{
  "num_hidden_layers": 24,
  "num_attention_heads": 2,
  "norm_eps": 1e-05,
  "qk_norm": false,
  "bias": "none",
  "parallel_block": true,
  "init": "orth",
  "init_std_down": 0.0513,
  "lr_head": 0.0125,
  "max_grad_norm": 0.5,
  "schedule": "wsd",
  "decay_shape": "sqrt",
  "batch_tokens": 262144,
  "max_steps": 2216,
  "dataset": "wikipedia_en"
}
Each number is 500 + 25 x the weight over its row's rms, rounded and kept within 0 to 999. Layers, rows and columns count from 0. Numbers have three digits each. The size before them is the row's rms in percent of the matrix's.

# v: layer 4 attention value, 256x256, rms 0.0358, rows 52-88, columns 32-63
# o: layer 4 attention output (transposed), 256x256, rms 0.0445, rows 52-87, columns 32-63
v52 130:501504498464508464536507531510500526532563559533491493523520514537560508475468498500474507508521
o52 116:497460552465515474474467529485512535484523519493511531497527501489544510446456491502508474520529
v53 109:516477551487506548473473481499489469494478494494505440493469467495512528520469490450510497499526
o53 107:485472474474483490489491523522468500490510477432500469506484493539457537521454517475487546552519
v54 110:552466475501528465518534527482509519503516452572460500468468479492504509504517492502457474496539
o54 106:515446547545534468523467467462486484545524492538492485509475461420482481453481488493469523486445
v55 118:504482462534458492476517488497521496498522516502511499520489554459482506486507465483490550485478
o55 111:493505496463516483508456444496487443480499548493492543491524487531489545495477501504535510488457
v56 112:513497492493496500498504468496547534469507516558495501545521511514496484489478486524468515508526
o56 109:481515472468551509527523506498541489474500515499543531527502470520482520530496505531494519486483
v57 118:455467543481485536465492547522502543458488488551561476509464479560501464543504501520442505496478
o57 115:490510511492516483459536474480464508494486422491526447465504502493462510529530523503490487501490
v58 125:539514518502492491471488509468470475503465487490489518508516491461461510473447522485544512478502
o58 113:508527498473480547468467489490478473474520491530468504505488488515507463535500511519503521471471
v59 113:465494488516477486490510516521437495527522501554517484526511508478501494498455487531575508511515
o59 108:502531518548508520489552570482525490561491487493513470457507502491484490532469475471505518510522
v60 118:500465525468480520494551489466544465531489495495506479492494515500550471495487477462487448502483
o60 110:449503492508494537459514498485546499506497465498490481479494552515474448498536550489492495476483
v61 127:529509516503493495511461512492484510493510504489436505520528499467477483437501486518502521531469
o61 119:498564531544535489464515563505486527482473478514492480519525504485510494458502483546510530521541
v62 119:515500521508483506526500519509523518523470481513505489518465495526508492469496515474525506435531
o62 112:516487541468476499481504491498516505507495499463469494466516494497508449512505485485541489454495
v63 109:512508533505495477507488489535503440504494498516483488519559507507489456509537489496512497534528
o63 104:469511518500495552522490518502465522472514517527499508497502478519452501493518485450556482470491
v64 119:541438493456462513536478516528502534489512541515549480517524473493487490516508502502490507506477
o64 111:555470488515481541514436509497463528515518514473466433528488543483503497529474497465487463478502
v65 110:495519502481526507432552507479535490474552482535499476495443510509496473496504475495521484505475
o65 106:494522471560486484493524519454530511509473473512498485513519542489490482498515518517521479516491
v66 119:481470460460502480428484487508548442500502511472484462469532498522497487496528455515513453475556
o66 114:468487507518525529518527506517502496542442493496526518482487489480486564482492483475519501533491
v67 127:484526521542477484521501494523498461516524505481531500511473497492530495491493472517476517514473
o67 120:522518525481496494549462485506526507469504485514472476447526493534466597486492528486520526484487
v68 118:535496493531505511525478533481496498538495512476469487502513449504532523524506540505514502500487
o68 111:529517498453473502495456521521489513485452509507511514493471534529534470486491535498488496455521
v69 115:467521495494508518448515531469532501526484518476501486462493462533548487488513478489472520521535
o69 112:460513515482487467527477493500478512511479511483515476492500483493497465491518465505514519507484
v70 114:497430492497512489496466519502491487483505525513471508472512492478515476499444485477485500489458
o70 110:493483535525543530476485488492510535516469523514496456489520484497511459462477522539466463505480
v71 118:481485540483521519531521538491528490438483494504551523517531498494515464539511551469540516538498
o71 113:505461485436516491474520554493521514526484517483535548504498475529500489502509505508486502509504
v72 108:521513451528487483509475465533538533499502494517487494540487498463526485507515512489516518442469
o72 108:479517498477509512524497580512535525503476484484460465578540497467470484490502487486501489496479
v73 121:491501489451487497529505492500469509484482514527541473520457447513465502500513532471493517522516
o73 117:516455457506518510523497509506503510541544485480487504499524509463441470520537458501510502515496
v74 121:506524450530476483552527537495488504472460505466497457532471495487506524497480505483514513499528
o74 115:526539454479519464496508543473503487535520499526482515509458457500527536488504527456472480505508
v75 119:508509487507492498502542524485459540460515547421515484500506503468494505482518490490525490485444
o75 114:484490456525497503495517534510499480504482516494506449526511481532509488500544506511514519494542
v76 121:437523520501473524465484517517509471504521498518521508521488474510514503478521528508515518462469
o76 113:521528473495521504475485531533481518484519452524493490507481521486535509510507515546492505489538
v77 120:489504477489547476491554514509510524525513530499527512476451406537477483523478492506479528547545
o77 114:477527466465504475502484476438457525470468490486524515527510517501482476488502482506458509515537
v78 113:435538515526504499466473505494467455503501569507495501496528471514530471490498506498473516484534
o78 108:478500458501504481488544511495519490492499523494487508502560463488531508513535469520520474576486
v79 120:507484519504497485489490516501532503548500434514491494504459503493496467493518507491512526505460
o79 111:503497514482475542532495465478478557531487520510506514539477538514499501494498493517473490441506
v80 115:495517518482479508493503498492503505489497507471486517498527470501448517509502482479486526499520
o80 108:484503484532523499482508484512461486503491473510501462511484460484508533497519530490473499534497
v81 117:493426491477477490543477470509480551504484531504513512538503467484486533522503511475527488495507
o81 112:531506471538518491462507539498484464528467483481519506535514524518524496490517532483524484492530
v82 108:452491483491493457535472514514525534488458481484567538506496480488530474486488437503496472515523
o82 106:523502467504525512498443520475508495519520448483504522485471504506501449521474492478487502478552
v83 121:496510467511511550437511504498467521475498535503489481520480540470552500457483497502497516518510
o83 111:513513497519475422519531495481514487502502521517455477493476495527530520476476515491540465472498
v84 119:497472496553504493477459507520492529488536503523538503497526475506500451464526514491500484488463
o84 115:496491518475504539496513545588535522497456512474471506490505511472484498473528516519476498501543
v85 116:511526506467470533479526501484544518472527469491486478475525499506496491513524479490453513474520
o85 113:460505483488503457511452482504500513497512508527486471463483475501462533467457514473504517503457
v86 117:501512461465462514495503506505499502506494559474544475474509498494490527490461502492497478495493
o86 116:484489501455536507488483473488510513534470490469501488505478512519479493468556541482489570551490
v87 115:467478483500488474508540464538526521494517473516504411441494476479508495481465527508487538500528
o87 112:457482476500502468470518542474531508499482494479493520530487471562488452453480509465506499464479
v88 117:499458480532500455503489451508484536466525486487524498523533492510480482519482507489498455486459